Part of a small language model's weights.
Size: 15 layers, width 320.
Each number is 128 + 24 x the weight over its row's rms, rounded and kept within 0 to 255. Layers, rows and columns count from 0. The size above them is the row's rms in percent of the matrix's.

# layer 10 MLP gate, 1088x320, rms 0.0593, rows 528-632, columns 0-63
size [104 103 104 111 111 102  94 111 115  95 110 111 102  93 107 100  86  89  90 103  96  99  95 104  97  95  95 106 102  95  99  86 104  93 102 101 112 105  92 108  95  99 108 109 101 105  88 100  89 109 100 105  92 107 104 111  90 113  90 101  94 105 103 102 108 109 110  86  89  98  99  90  96  95 106  95  90 107  80  89  88 110  99  95 104 100  96 103 106 104  96 104 104  92  84  99 119 107 106 103 107 101 108 101 106]
[[116 140 141 131  98 119 139 124  98 157 102 135  78 112 143 175 127 112 158 115 166 111 127 143 128 151 130 172 142 133 158 107 102 118 127  90 124 142 128  86 179 128 107 121 140 124 146 159 100 129 135 105 154 143 119 141 136 130 106  95 112 109 185 130]
 [121 128  86  98 129 107 123 134 112  83 124 120 153 111 117 107 129  80 109 133 119 166 108 149 121 105 110  90 129 128 138 147 135 167 120 172 106  76 112 150 146 150 148 129 134  91 130 110 125 147 146  72 103 129 142 123 139 147 134 131 117 115 135 157]
 [133 145 129 120  93 116 157  96 118 121 200 141  94 141 129 117 135 120 117 118 146 119 174 123 117  98 150 142 100 114 149 116 133 114 119 112 110 102  85 109 143 117  94 146  90  99 116  93 127 174 126 122 110 159 123 145 158 161  99 127 146 130 124 117]
 [ 77 130 152 146 138 109 145 100 115 154  87 114 147 113 135 147  69 142 129 116 129 168 122 150 134 171 112 150 110 129 140 107 103 110 151 158 118 127 110  95 107 150 147 107 101  95 169 125 106 147 110  95 155  99 138 131 123 129 126 124 124 129 171 171]
 [111 132 123  98  81 110 140 146 135 161 177 174  95 126 117 151 165 135 129 132 138 131 132 106 150 118 126 143 183 151 159 104 114 143 150 128 108 124 143 139 118 173 121 124  88  96 159 161 115 125  82 128  81 148 164 121 138  85 142 149  80 115 182 108]
 [144 123 112 123  97 193 147  85 132 120 130 158  81 138 157 102 120 151 131 139 132 112 142 100 118 136 132 140 154 123 114  80  94 175 181 101 136 104 145 133 129 145 138 123 150 115 107  97 128 150 121 133 115 134 159 129 153 122 113 135 140  99 109 133]
 [ 86 147 151 164 180  90 137  73 128 137 155 112 124 119  91 147 108 136 152 101 110 117 132 160 137 147 142 123 156 161 122  99  86 160 132 142 150 132 138 100 114 146 126 104 148 117 159 159 172  75 129 146 144 109 153  77 121 150 155 129 133 133 143 152]
 [120 149 126 122  76 160 167 145 139 164 160 135 101 119 204 110 122 131  98 140 133 119 126  78 121 142 115 117 128 152 152 120 138 121  81 189 105  82 110 123 178 127 138 122 101 143 141 152 126 113 100 126 116 129 123  97 117 101 112 137 137 142 137 169]
 [105  76 107 156 148 150 117 113 147 150  62 133 150  80 128 143 167 111 122 165 100 101 142 135 134 171  85 103 165 109 133 137  99 105 165 127 176 142 132 155 122 143 153 121 135  95 190 125 129 103 149 107 131 154 155 159 126 149 131 133 113 120 102 157]
 [149 115 145 128 155 121 130 146 145 133 126 171 117 115 149 129 115 145 151 106 141 152 171 136 114 101 131 144 158 138 117 111 131 100 145 134 140 131 166 122 167 108 118  85 158 154 148 174 112 116 151 180 120 176  85 101 106 121 126 113 126 107 145 147]
 [108 104 119 156 165 144 126 115 116  87 190 137 146 110 153 128 139 158  87 141 119 106 103 131 126  90 138 119 100 156 131 139 125 170 156 130 140 109 124 133 143 181 103 150  84 156  99 138 144 134  92  97 106 124 148 118 104 139 162 159 105 126 101 143]
 [136 159 140 142  91 152 126 161  67 141  97 126 136 156 160 110 117  94 150 126 107 132 129 177 133 127 119  73 137 148 120 174 137 123 138 140 139 104 152  74  97 109 122 102 125 138 136 121 115 119 123  93  98 117 121 141 130 116 107 167  92 135 157 149]
 [106 123 141 161 125 138 127  97 142 105 163 162 120 164 128 172 123 117 163 140 123  96 148 169 141 128 108 110 174 124 112 100  86 166 119 112 137 109 156 127 151 128 115 132 152 106 143 140 132 106 133 174 134 151 165 149 148 135 115 141 146 106  76 118]
 [118 148 168  99  78 109 171 174 150 135  95 122 118 156 131  86 152 129 114 103 160 132 175 111 155 102 114 173 129  97 125 112  99 127 138 146 107 112 142 106 112 118 157  98 132 146 122 104 123 138 160  94 129 114 121 114 101 120 149 112 110 150 144  91]
 [139  93 154 151  99 172 122 144 112 100 114 149 150 111 106 141 140 156 174 123 121 141 158 126 132 115 141 146 129 145 102 137 153 118 121 147 177 131 118  85 151 207 145 154 106 142 173 145  94 125 171 119 165 136 141 146 144 149 112 157 151  64 117 140]
 [180 161 138 158 111 160 168 108 101 132 165 143 126  98 118 103 134 152 104 118 118 162 114 133 132 148 135  96 127 149 123 171 127 129 143 100 158  80 174  95  84 121  87 145 136  85 100 119 125 147 118 132 122 114 132 126  93 155 144 161 135 122 100  89]
 [147 130 129 115 111 113 129 118 122 119 112 127 114  96  75 141 165 128 126 146 110  96 107 151  95 149 157 131 129 147 118 106 105 106 138 108 154 135 125 152 143 112  94 125 130 147 132 138 140  94  94 131 165 155 104 135 114 163  95 139 120 127 120  99]
 [125 148 106 119 120  94 154 160 139 103 107 115 189  75 129  94 102 157 140 138 130 121 117 129 154 138 127 116  99 123 134  95  99 112 102 124 160 133 101 151 121 159 124 110 131 156 125  96 153 126 115 129 108 104 126 157 118  88 138 133 110 121  80 120]
 [125 125 151 142 110 146 119 144 125 115 176  92 109 128 120 149 134 139 106 135 143 122 133 120  96 165 126 181  96 129 141  90 145 136 154 118 137 121 148 121  96 118  75 161 121 171 141 154 136 136  63 158 153 137 121 141 115 150  92 149 138 129 143 113]
 [176 100 105 113 101 123 143  69 118 151 132  90 115 112 133  99 153 134 116 115 134 130 124 141 130 125 121 139  91 150 126 124 129 126 100  85 111 145  64  98 101 107  84 100 136 100 127  85 116 110  86 146 160 122 133 107 139 137 140 103 132 121 132 135]
 [111 166 107 140 160 116 130 103 141 120  98 129 134 139 102 143 150 180 109 116 149 139  80 148 156  91 122 121 132  96 117 118 152 116 131 145 112 115  65 104 106  95 123  88 159 105 153 123 154 119 140 142 128  94 155 145 156 142 116 162 144 114  86  75]
 [139 139 139 153 170 144 143 111 154 100 122 166 133 108 162 153 109  95 132 119 111 130 146 145 126 109 153 103 172 166 123 181 143 116 111 141  61 148 115 132 122 114 137 139  97 134 160 119 114 141 137 118 156 123 120  65 131 156 150 125 160 171 140 157]
 [128 125  92  99 116 159 123 125 132 155 144 145  79  72 155 158 140 109 100 140 124 123 135 149 109 111 122 122  96 117 111 149 149 144 117 130 114 135 140 127  77 115 145 102 119 101 131 118  99 126 161 141 116 131 124 147 138 115  98 134 117 102 133 132]
 [167 159 129 113 141 114 122 177 144 117 100 119 130 125 114 118 155 116 105 143 102 127 161 110 140 127  95 143 114 128 146 103  92  97 135 120 113 117 155 128 162 114  95  99 129 122 146 153 157 144 126 126 109  90 129  90 108 108  97 115 102 135 127 113]
 [139  93  93  96 156  97 106 122  86 145 152 152 112 156 115 102  92 113 137 130 118 165 101 121 153 104 127 151 126 138  77 109 147 146  97 146 112 130 136  98 116 159 144 115 168 118 146 140 142 158 103  93 110 117 132 154 166 120 115 110 124 134 117 153]
 [118 138 116 110 134 161 161 147 114 160 145 144  93 151 134 137 121 148 125 116 157 140 123 132 135 157 133 121 175 116  78 160 149 137  81 149 147 158 152 140 113 124 103 149 154 132 117 120 114  98  85 150 115 166 132 132 103 114 120 102 116 115 148 118]
 [129 121  97 115 149 132 116 120 114 118 136 153 157 138 149 117 131 120 147 128 149 110 137 118 108 152  95  96 128 100 120 105 151 110 141 105 116 103 128 101 155 153 122 146 158 153 118 133  98 160 142 103 111  98  88 150 116 111 112 155  77 129 123 127]
 [111 144 123 131  76 153 167  97  97 175 126 124 137  98  86 136 106 156 124 140 141 143 122 108 108 129 117 109 103 152 169 116 131 151 133 118 115  99 151 135 149 128 154 126 158 178 144 109  65 125 112 149 130  98 151 100  87 126 145 138  79 133 110  99]
 [118 155  91 131 110 150 131 121 180  94  92 117 119 120 117 155 134 125 160 112 151 116 119 123 120 109 133 139 186 154 141 103  70 129 147 120 142  99 115 115 152 133 134 110 123 113 152 118 122  81 100 154 157 129 124 110 120 129 169 127 135 108  91 128]
 [111 142 111 143  98 152 128 159  98  97 140 164 133 113  90 115  94 148 122 149 153 121  82 141 150 198 105 126 150 137 100 143  80 107 139 155  73 159 100 126 166 100 145 136 132 123 166 157  94  74 113 103 137 112 132 122 100 134 165 136 109 172 129 112]
 [157 108 149 134 166 130 149 121  75 129 146 154  96 108 143 144 102  69 138  54 131 108 133 126 137 122  80 136 138 100 129 154 140 104 108  97 157 146 106 102 121 101 122 116 117 140 130 142 140  98 150 128 119 139  98 134 120 134 148 127  81 109 125 104]
 [142 104 120 190 122 107 127 176 146 134 132 146 120 123 129  93  92 155 141 155 135 130 179 123 104 141 151 129 148 144  69 102 123 107 137 127 119 158 148 137 135 136  94 117 152 152  80 117 153 121 117  96 128 118 102 137  85 135 124  91 124 115 150 101]
 [123 148 134  88 122 132 140 116 103 115 112 111  93 114 130 150 141  85 148 127 128 122 132 141 127 110 116 142 146  88 121 123 109 130  83 131 122 140 156 124 127 120 118 149 127 103 143 144 102 130 121 115 171 137 181 166 110 140 150 176  90 100 126 124]
 [129 192 146 139 110 167 135 138 134 143 129 182  91 113 113 145 130 166 125 150 134 114 100 163 128 161 132 135 157 148 111 147 117 103 174 148 129 150 127 141 141 107 103 115 168 110 119 166 118 148 120 147 118 137 170 109 138 119 103 124 103 129  89 156]
 [149 146 180 142 125 126 144 142 154 132 147 140 140  99 103 103 139 126 127 149 143 147 165 183 104  89 139 196 105 104 162 148 143 137 165 115  87  48 131 126 153 140 136  88 158 138  83 132 123 133 140 140 107 121 141 126 123 138 106 106 138 135 119 104]
 [119 142 119 140 122 132 150  86 122 112 121 120 134  96 125 187 171 110 110 129 163 122 112 150 134 171 176 155 168 155 118 117 163 118 132 150  80 173 110 132 100 117 160 114  64 130 116  99 115 174 144  96 115 139 106 122 115 110 111 162 136 128 107 163]
 [130 143 135 125 122 154 149 103 154 135 124 120 121 134  92 129 129 135 123 106 152 125  98 164 126 128 149 126 124 168 154 121 134 130 136 121 146 105  95 129 175 173 137  90 166 117 133  79  97 136 116 152 116 144  99 117 120 144  97 106 119 128  87 125]
 [150 124 112 139 141  93 183 104 142 122 130 134 147 150 120 148 122 150 139 117 149 153 134 131 113 161  92 153 130 158 155 139 117 138 143 117 124 187 121 119 130 147 169 137  90 138 136 122 187 115 121  94 114 155 152 150 105 137 142  81  83 132 106 116]
 [127 134 127 134 126 145 140 141 118 152 139  96 127  82 143 172 131 152 108 142  89 136 125 135 131 162 116 148 125 163  79 155 141 136 133  90 160 182 143 154 121 119  85 165 123 153 164 117 145 135  88 121 127 125 152 122  64 113 126 154 126  96 140 112]
 [ 95 154  88 121 127 150 159 130 144 101 149 136 132 131 178 167 137 145 139 127 143  53 133  82 140 127 124 155 139 134 119 116 160 102 155 115 140 124 128 116 176 114 102  86 127 104 142 135 113 147 144 127 157 164  95 143 136 130 120 113 138 139 121 155]
 [125 139 126 156 116 108 143 141 109 117 132 119 124  94  89 146 146 159 121 110  87  73 136 112 123 162 118 144 115 110 117 155 124 138 131 135 128 117 126 120 105 148 170 103 159 140 101 149 145 129 119 143 141 119 173 148 143  82 108 120 116 160 188 114]
 [142 112 120 145 135 118 127  99 119 110 101 117 110 125 141  68 140 137 133 137 101 118 132 135  91 120 133 127 152 140 151 118 169 181  98 123 139 122 148 103 117 100 115  96 139 105 115  83 111 155 145 125 113 123 116 122 168 152 171 121  84 140 152 120]
 [153 121 128 144 167 170 134 160 128 126 111 156 168 104  94 135  93 176 135 140 171 120 110 153 122  99  88 108 124 125 128 106  45 133 140 103 104 117 134 143 164 130 125 161 111 148 153  81 142 100 188 113 155  85 168 129  75 138 114 116 160 133 167 154]
 [150 170 148 156 146 167 151  89 130 177 139 121 137 146 125 157 108 166 118 157 127 142 158 129 124 138 139 145 162 164 130 137 146 131 108 117 103 160 161 131 126 126  78 119 153 114 125  77 156 114 127 145 103 125 123 134 100 153  97 140 124 139 112 110]
 [160  92 135 164 122 141 144  75 108 111 120 117 120 108 116 134 137 111 160  96 121  89 182 100 117 131 123 129  86 128 141  96 116 127 126 122  88 145 116 111 118  84 134 108 120  90 115 142 138 149 140 131 144 108  88  63 145 128  88 136 160 153 137 106]
 [101 107 125 133 147 113 154 100 153 153 155 112 142 156 170 128 167 143  80  92 166 180 148 123 154 101 116 121 146 116 123 134 155 122 109 174 144  83  82 167 143 142 109  77 114 116 159 106 137 155 108 131 163 129 159 151 108 121 154 137 165 144 147 154]
 [111 110 146 154 135 129 155 106 120  79 175 135 114  91 102 103 162 107 116  95 124 132 154 111 105 116 112 155 125 120 130  54 131 139 161 145 132 134 112 146 122 133 137  85 114  85 106 138 133 138 111 161 127 131 150 102 120 102 118  81  95 109 102 114]
 [124  92 102 129  93 144 123 118 116 138 149 115 175 179 155  98 116 211 103 124 144 120  98 104 153  78 111 124 125 130 150 134  91 141 151  93 128 141 133 148 131 192 142 132  79 116 124 155 123 106 156 141 130  93 150 120 106 116  82 182 123 117 126 160]
 [124 123 145 145 113 140 164 146 131 104 139 137  89 116 113 147 165 120 155 112 108 119 159 103 117 124 127 118 140 173 144 125 179 123 137 162 133 153 127 132  88 145 140 139 106 104 117 156 111 146 155 100 149 129 162  90 111 114 105 122 119 117 111 174]
 [135 120 112 146 109 102 156 160 149 164 126 124 124 110 118 122 147 122 134 124  77 116 157 161 132 171 124 177 116  83 106  99 125  98 116 130  99 148 107 102 146 113 126  81 151  95 122 142 137 169 136 112 144 138 121  96  86 128 114 133 110 165 159  79]
 [119 129 119 145 133 147  91 159 103 123 119 120 100 113 159 141 134 155 102 125 128 138  85 117 166 150 134 102 156 120 166 119 109 144 147 151 107 125 122  96 151 106 142 117 135 137 120 138 131 105  99 144 142 104 140 105 121  78 101 114 133 122 149 130]
 [168 148 146 112 155 127 148 143 156 160 130 138 141 112 105 117  99 146  77 161 124 113 158 172 106  95 106 131 127 145 168 131 139 114 150 111 148 110 128 118 146 125 116 133 116  73 126 132 179 157 138 128 154 142 119 118 137 145 111 125 117 105  77 100]
 [143 125  97 139 106  94 148 134 120 105 139 135 186 152 136 131 128 129 120 109 121  96 155 123 106 177 123  62 102 121 108 113 121 160 129 133 137 120 120 119 132 130 123  99 162 143 128 109 135 102 105 118  87  73 133 153  91 134 123 128 103 112 172 111]
 [112 109 134 124 137 137 132  86 150 123  72  89 105 140 119 178 144 113 104 125 129  89 117 108 112 112 107 158 119 124 139 180 127 123 174 156 145 109 103 116 118 139  89 107 133 123 119 164 143 130 135 153 129 113 137  97 108 115 103 120 138 108 104 115]
 [143 150 141 160 127 152 132 120 153 137 111 161 132 175  99 166  95 138 133 148 157 131 160 103 145 151  87  90 138 112 122 120 102 121  87 165 109 106 109  48 147  89  98 172 113 104 149  98 126  92  99 107 126 115 160 117 129 123 135  93 164 148 114 130]
 [126 139  72 159 136 133 167 111 120  75 114  99 130 121  95 150 144 159 157 113 170 127 169 146 120 142 118 128 128 155 101 134 112 157 141 185 170 143 152 130 119 147 141 144 138 115 143 159 123 169 143  81 164 159 117 147 142  92 176 132  74 177 122 135]
 [115 110 109 130 112 169 133 146 198 116 120 118 132  72 132  93  98 154  95 114  98 116 147 159 158 126 129 164 133 177 156 103 118 173 131 134  97 139 149 132 151  99 117 101 163 118 145 172 158 121 118 138 135 117 106 136 158 142 122 135 129 168 101  90]
 [156 124 120  76 108 128 114 154 124 156 133 109 127 140 135 163 127 117 128 119 160 139 115 134  91 135  89 112 143 143 110 110 104 119 144 136 104 121 125 115 131 204 176 132 170 135 117 107 142 123 106 139 101 128 125  96  94 132 130 163 122 124 163 119]
 [131 124 153 143 124 146 158 167 120  98 168 156 136 157 109 150 118 144 143  77 182 130 107 138 150 127 127 138 138 144 132 142 135 150 171 118 114 126 142 124 125 152 131 133  85 112 141 142 151 115 123 110 140 168 114 117 126 135  72 128 123 191 107 168]
 [ 90 151 110 117 127 152 138 138 151 143 139 160 135 160 148  87 127 105  90 137 146 158 141 105 115 165 117 106 131 128 130 122 107 165 151 171 132  98 157 117  99 120 139  88 109 131 100 112 115 136 145 148 119  86 165 111 138 126  85 116 159 132 137 134]
 [139 153  86 122 104 138 137  95 118 117  87 150  91 120 131 130 139 155 110 156 151 133 132 111 135 162 169 131 101 132 137  69 119 159 148 139 155 133 149 110 110 167 180 175 132 153 135 120 153 103 124 153 107 117 124 130 112 130 135 125  59 135 117 117]
 [121 130 142 116 104 162 122 106 108 117 129 113 168 159 184 152 135 143  95 102 128 146 158 176 140 122 116 144 138 105  83 148 107 124 107 130 137  88 171 116 119 137 131 129 149 155 145 116 141 119 153 125 146  73 111 117 130  89 124 124 129 154 169 169]
 [109 137 102 118 116 127 124 135 131 122 168 128 149 126 103  90 124 132  78 114 172 163 121 101 149 117  96 167 116 114 120 162 108 127  97 109 146 100 127 165 154 165 135 163  88 112 173  97 102 137 123 100  96 115 138 120  94  97 145 130 115  55 164 106]
 [142 115 103 103 147 140  98 134 163 163 109 145 152  92 146 110 110 121 107 167 112 103 129 114 132 148 108 162 151 160 142 146 155 102 150 109 101 130 108 112 132 171 138 114 162 120 125  95 106 118 164 169 104  76 124 126 123 106  80 170 109 147 112 114]
 [120 151 121 136 132 142 198 133 125 129 148 131 168  95 108 155 133 164 135 112  94 120 134 135 145 158  87 132 124 115 145 156 143 126 163 160 120  94 101 135 105 130 133 123 145 156  96 106 186 147 121 132  97 122 146 117 102 125 134  78 129 105 146 132]
 [106 124 160 118 127 136 154 158 132 145 144 139 161 148  92 119 109 125 173  96 126 112 101 140 128 152  97 137  98 142 131 151 110  88 141  92 161 110 161 105 108 122 139 114 133 116 164 140 111 102 175 169 144  84 123 159 115 141 117  93 112 161 133 144]
 [125 152 116  99 123 155 133 125 160  98 129 139 172 131 122 138 125 110 151 124 147 122 106 126 136 127 138 119 129 134  99 155 125 123 125 188 123 109 142  77 125 145 146  78  75 141 191 159 117 115 129 128 116 124 162 123 104 109  90 120 130 141 151 125]
 [138  77 141  97 146 125 139 167 140 113 140 139 137 143 125 109 133 165 131 117  84 124 119 119 121 164 110 147 134 156 121 135  90 117 160 149 139 138 131 119 154 177 103 132 156  90  89 141 125  96 120 161 109 121 150 129 150 154 133 121 130 125 135 147]
 [145 139 130 135 145 112 128 152 118 142 123 155 114 156 151 109 139 152 142 136 114 133 169 110 106 113  85 137 142 170 121 168 107 174  64 117 129 159 150 142 111 177  89 147 148 122 108 124 165  94 141 104 140 135 106  90  67 142 137  88 142 106 171 188]
 [149 156 133 146 115 122 143  89 108 153 153 117 142 134 161 175  95  93 106 103 158 116 135 112 141 178 111  86 148 155 126 137 174 137 119 199 128 137 157 143 114 140 155 116 129 143 136 152 169 142 126 108  99 113 120 159 100 122  75 145  99 113 114 143]
 [130 100 109 134 110 136 123 149 160  94 118 147 110 120 137 109 146 122 113 168 133 110 111 172 127 138 132 159 152 129  98 133  99 128 116 146 137 115 180 122 131 110 153 111 163  86 143 140 167 119  84 149  82 132 128  78 118 111  98 126 138 133 123 135]
 [163 137 114 140  84 147 165 133 172 111 147 131 129 163 121 150 174 108  89 103 149 137 121 113  62 135 113 102 130 132 106 131 150 139 119 149 159 156 117 128 142 119 116 110  91 161 162 152 142 123 124 132 124 111 129  87  75 122  63 141 141 131 127 117]
 [117 142 146 127 122 115 147 108 105 147 142 157  94  77 107  97 133 145 138 122 115 114 156  97 100 108 152 118 103 181 124 149 143  92  93 100 113 131 149  91 198  95  95 111 118 153 102 121  96 141 147 158 155 119 122 128  93 114 117  80 137 150 155 121]
 [119 132 128  99 131 130 155 114 169 138 144 124 138  93 127 157 105 142  94  99 128 105 134 122 130 154 138 125 143 103 154 150 110 123 164 104 130 139 154  92 155 146 187 136 128 163 143  78  89 108 119 101 113 101 138  96 150 146 138 138 138 125 128 156]
 [102 129 136 111 107 122 129 147 147 138 147 145 145 101 127 136 124 158 110 128 126 128 151 161 129 153 130 138  88 142  95 119 124 147 195 106 173  94 146 103 146 156 180 145 117 105 102 106  88 114  94 124 112 136 146 144 133  88 137 128 133 108  95 162]
 [ 94 123 105 153 129  98 112  98 152  93 127 161 155  97 163  61  94 123 117 120 116  94  94 128 135 159 119 116  90 150 153 124 110 140 148  94 146 144 116 100  98 132 127 167 137 133 117 139 102 133 145 144 129 103 146 147 182  75 176 169  72 134 141 118]
 [137 125 125  95 106  85 121 142 143 120 142 102 114  87  84 140 168 114 129 147 134 124 143 152 161 117 130 140 160 137 136 127 125 141 134 105  83 157 116 127 140 109 115 130 130 125 138 157 155 139 140 133 105 117 116 141  81 132 136  96 132 154 113 139]
 [133 121 100 152 138 158 133 165 147 140 132 114 101 107 173 137 118  85 136 113 141 170 153 131 111 171 117 102  91 101 149 143 157 119 178  89  75 130 137 140 137 128 138 119 117 131 166  96 129 180 123 143 124 107 102  92  95 136 108  99 145 120 136 149]
 [121 164 139 109 129 143 136  89 128 121 114 153 138 100 101 132 170 124 148 175  84 137 111 135 127 132 134 119 138 131 164 106 113 129  91  99 112 115 104 135 113  94 149 175 103 153 168 130 150 114 113 134 123 132 130 139 105 164 126 147  94 132 109 127]
 [119 107 124  86 140 163  89 127 133 104 142 127 127 120 186 152 150 124 156 137 125 151 148 111 171 107 144 149 138 108 157 119 174 139 126 158 150 139 129  81 118 160 165 114 129 101 122 107 130 146 130 132 107 159 186 127 163 105 142 128 138 133 117 153]
 [124 112 113 132 126 186  89 148  96 108 124 101 152 149 144 137 180  90  94 105 132 107 154 121 184 132 139 152 157 127 101 132 125 170 155 148 127 147 136 148 120 127 189 124 113 151 154 166 188 108 152 141 138 122 125 121 134 109 133 144 147 149 107 109]
 [145 150 118 177 154 159 159 119 159 130 131 123 122 130 145 121 147 122 119 117 128 146 124 143 142 152 120 142 102  95 139  97  92 119 121 158  98 123 122 124 128 128  61 106 135 143 139 132 155 101  90 132 118 117 146 175 102 112 125 131 130 125 122  96]
 [133 114 122 125 104 174 136  74  72 138 142 127 130  85 121 143 119 122  93 144 138 136 140 126 135 128 144 149 133 151 127 133 103 129 151 128 154 153 121 153 140 109  89 115  71 124  85 102 148 127 112 125 104 136 128 125 155 141 153 128 142 120 139 139]
 [148 113 112 101 117 124 196 133 150 154 162 145 144 105 132 120 166 121 129 190 150 143 129 149 128 125 127 141 129 116 144 113 116 137 122 155 171 171 113 124 156 128 167  96 132 111 136 122 143 107 127 146 130 143 109 101 148 108 136 153 134 137  84 105]
 [101 132 118  79  92 115 126 102 157  82 118 176 132 151 126 142 154 125 147 130 147 125 125 114 144 140 179 138 129 103 150 103 142 121 160 171 114 173 152 158 125 133 142  98 154 140 144 102 135 110  84 160 126 116 130  99  83 106  92 149 137 141  98 132]
 [138 173 121 119  76 160 151 180 173  90 144 119 114 123  99 143 100 124 137 130 149 135 123 153 132 159 129 143 112 137 138  65 156 111 123 109 128 162  88 130 149 139 159 131 112 112 100  94 109  90 160 148 199 115 111 136 141 109 104 158 143 154 121 132]
 [113  98 147 151  92 120 161 119 103 147 156  76 130 160 110 104 145 144 101 129 111 143 121 141 131 119 138 136 101 108 125 112 141 130 112  89 121 155  95 121 139 106 102 144 109 106 139 160 132 128 130 158 165 155  86 154  85 115 107 124 118 121 140  97]
 [127  99 129 141 141 131 213 149 102 160 116  86 141 127 100 144 136 131 128 166 137 131  98 115 135 121 137 121 118 120  90 111  95 129 143 137 118  78 120 101 125  97 120 145 121 149 120 106 159 148  71 187  92 102 141 140 138 132 129  89 171 113 115 124]
 [117 132 161 119 138 122 127 126  84 127  98 120 136 156 138 164 138 139 102 125 130 147 119 109 139 162 159 144 135 139 115 133  85 134 137 142 114 121 114 125  98 159 147 106 100 115 141 184 118  93 144 136 114 114 170 132 103 144 146 158 140 115 134 158]
 [137 143 144 128 112 125 130 137 123 112  97 128  89 139 105 131 132 107  99 141  92 156  97 111 131 118 129 134 143 130 156 122 102  91 118 129  91 136  94  99 170 102 136  71 136 121 159 122 112 123  94  92 135  94 166 115  89 117 107 126  74 196 101 126]
 [109 144 132 129 113 131 145 174 141 115  98 132  96  87 104 118 126 116 136 111 164 120 119 131 143 136 117  96 101 119 127 150 100 149 124 173 156 115 138 137 147 107 114 116 111 119 166 129 158 152 117  99 116 122 142 129 103 100 100 115 163 141  88 106]
 [116 126 137 123  92 103 169 105  92  87 149 104 133 154  97 116  89 152 174 114 127 123 116  81 155  95  94 142 116 174 125  87 112 134 120 136 124 123 121 112 180 130 150 120 130 144 139 106 105 151 164 111 152 100 131 114 114 166 126 123 167 127 122 134]
 [141 156 145 149 161 124 155 102 138  63 187 102 182 123 131 123 137 128 121 123 112 126 126 138 113 105 131 137 130 132 115 163 133 123 150 127  87 167  98 137 133  81 125 110 151  80 132 137 135 123 146 156 188 110 106  79 124  77  85 120 143 116 121 116]
 [156 112 112 119  66 133 170 170 145 144 105  98  76 125 132 138 147 151 160 122 116 100 156  97  93 136 139 185 161 135 162 151 182 134 132 163 131 139 111  98 189 125 136  70  99 118 121 173  60 137 156  85 150 141 120 120 122 127 130 135 106 143 111 138]
 [188 101 110 106 109 108 121 136 173 105 150 122 121 102 128 142 125 123 142 145  80 146 117 126 119 125 103  93 149 184 115 104 121 122 114 139 112 117 108 119 119 125 104 102 167 147 148 104 122 152  89 142 130 148 136 135 159  99 135 110 109 121 136 124]
 [ 93 120 133  90 127 116 139 174 169  99 172  99  97 104 132 160 144 159 113 103 153 125  92 103 158 150 150 109 146 105 102 149 145 125  99 118 132 130 167 162 134 118 150 115 126 116 116  79 159 167  95 115 124  93 152 120 138  93 110 145 120 121 152 137]
 [113 133 125 117  85 102 125 145 147 180 162 111 145 158 150  91  92 155 113 130 146 129 170 137 101 139 101 123 141 125  62 125 109 118 138 109 122  99 163 166 125 155 103 111 148 131 187 161 139 162 132 169 142  99 153 159 116 122 106  97 115 105 157  88]
 [133 173 143 158 144 109 128  92 104 124 143 126  97 121 153 139 142 129 125 144 135 143 143 110 126  97  50  76 158 150 131 110  59 151 130  79 118 124 150 140 132  96  97 147  94 101 107 142 120 133 139 122 152 129 118  93 152 118 154 184 107 127 167  97]
 [153 120 125 135 121 120 136 157 113 153 127 144 132 109 156 155  97 134 106 124 119 119 120 140 137 104 145  99 125 158 173 122  48 149  85 124  83 109 141 102 115 155 134 115 126 153 129 133 105  93 107 135 126 122 138 139  86 127 125 153 113 131 180  68]
 [106 103 100  72 129 176 135 133 113 165 112 124 138 133 151 130 113 109 114 167 134 143 121  90 124 167 124 145 165 162 110 115 151 172 121 144 157 111 158 160  78 149 202 119 131 138 143  68 146  79 128 142 183 101 122 156  95 133  93 151 137 128 125 127]
 [130 149 144 105 160 144 143 125 128 107 112 136 121  96 148 145  97 151  96 112 150 160 117 140 118 141 100 127 172 122 136 143  78 130 138 143 121  99 136 180 139 101 136 141 168 140 144  91 147  98  93 161  86  89 170  96  77 127  68 123 108 124 156 139]
 [115 146 105  96 168 118 137 128 131 124 111 132 112 158 146 119  99 132 111 163 122 139 136 152 147 109 138 141 113 151 138 118 130 111  76 150 168 136 131  78 130 153 118 101 129 110 142  97 156  92  86 124 142 128 145 151 141 102  96 188 137  96 140 152]
 [150  99 141 125 111 149 159 145 117 150 142 101 137 122 114 114 117 134 117 162 155 120  70 118 162 117 130 110 105 112 126 131 125 135 135 124  96 107 130 117 150 124  86 136 147 131 138 121 108 137 138 144 129 131 150  97 122 149  90 177 121  86 163 127]
 [120 100 147  74 100  93  91 135 114 129 140 125 133 168 141 116 105 109 144  80 122 135  97 123 116 125 138 112 168 142 126  80 130 112  91 129 107 126 116 111 130 128 117 120 134 150  74  85 142 133 136 161 108  74 115 112 106 114 183 178 109 178  75 145]
 [159 112 118  95 111 118 142 142 134 108 121 122 203 105 134 144 154 147 126  80 165 133 126 147 137 133 110 154 126 139 113 134 119 123 106 153 113 139  92 106 163 101 114 155 138 123 128 127 140 144  94 137 135 125 154 111 116 128 105 158 139 131 145 130]]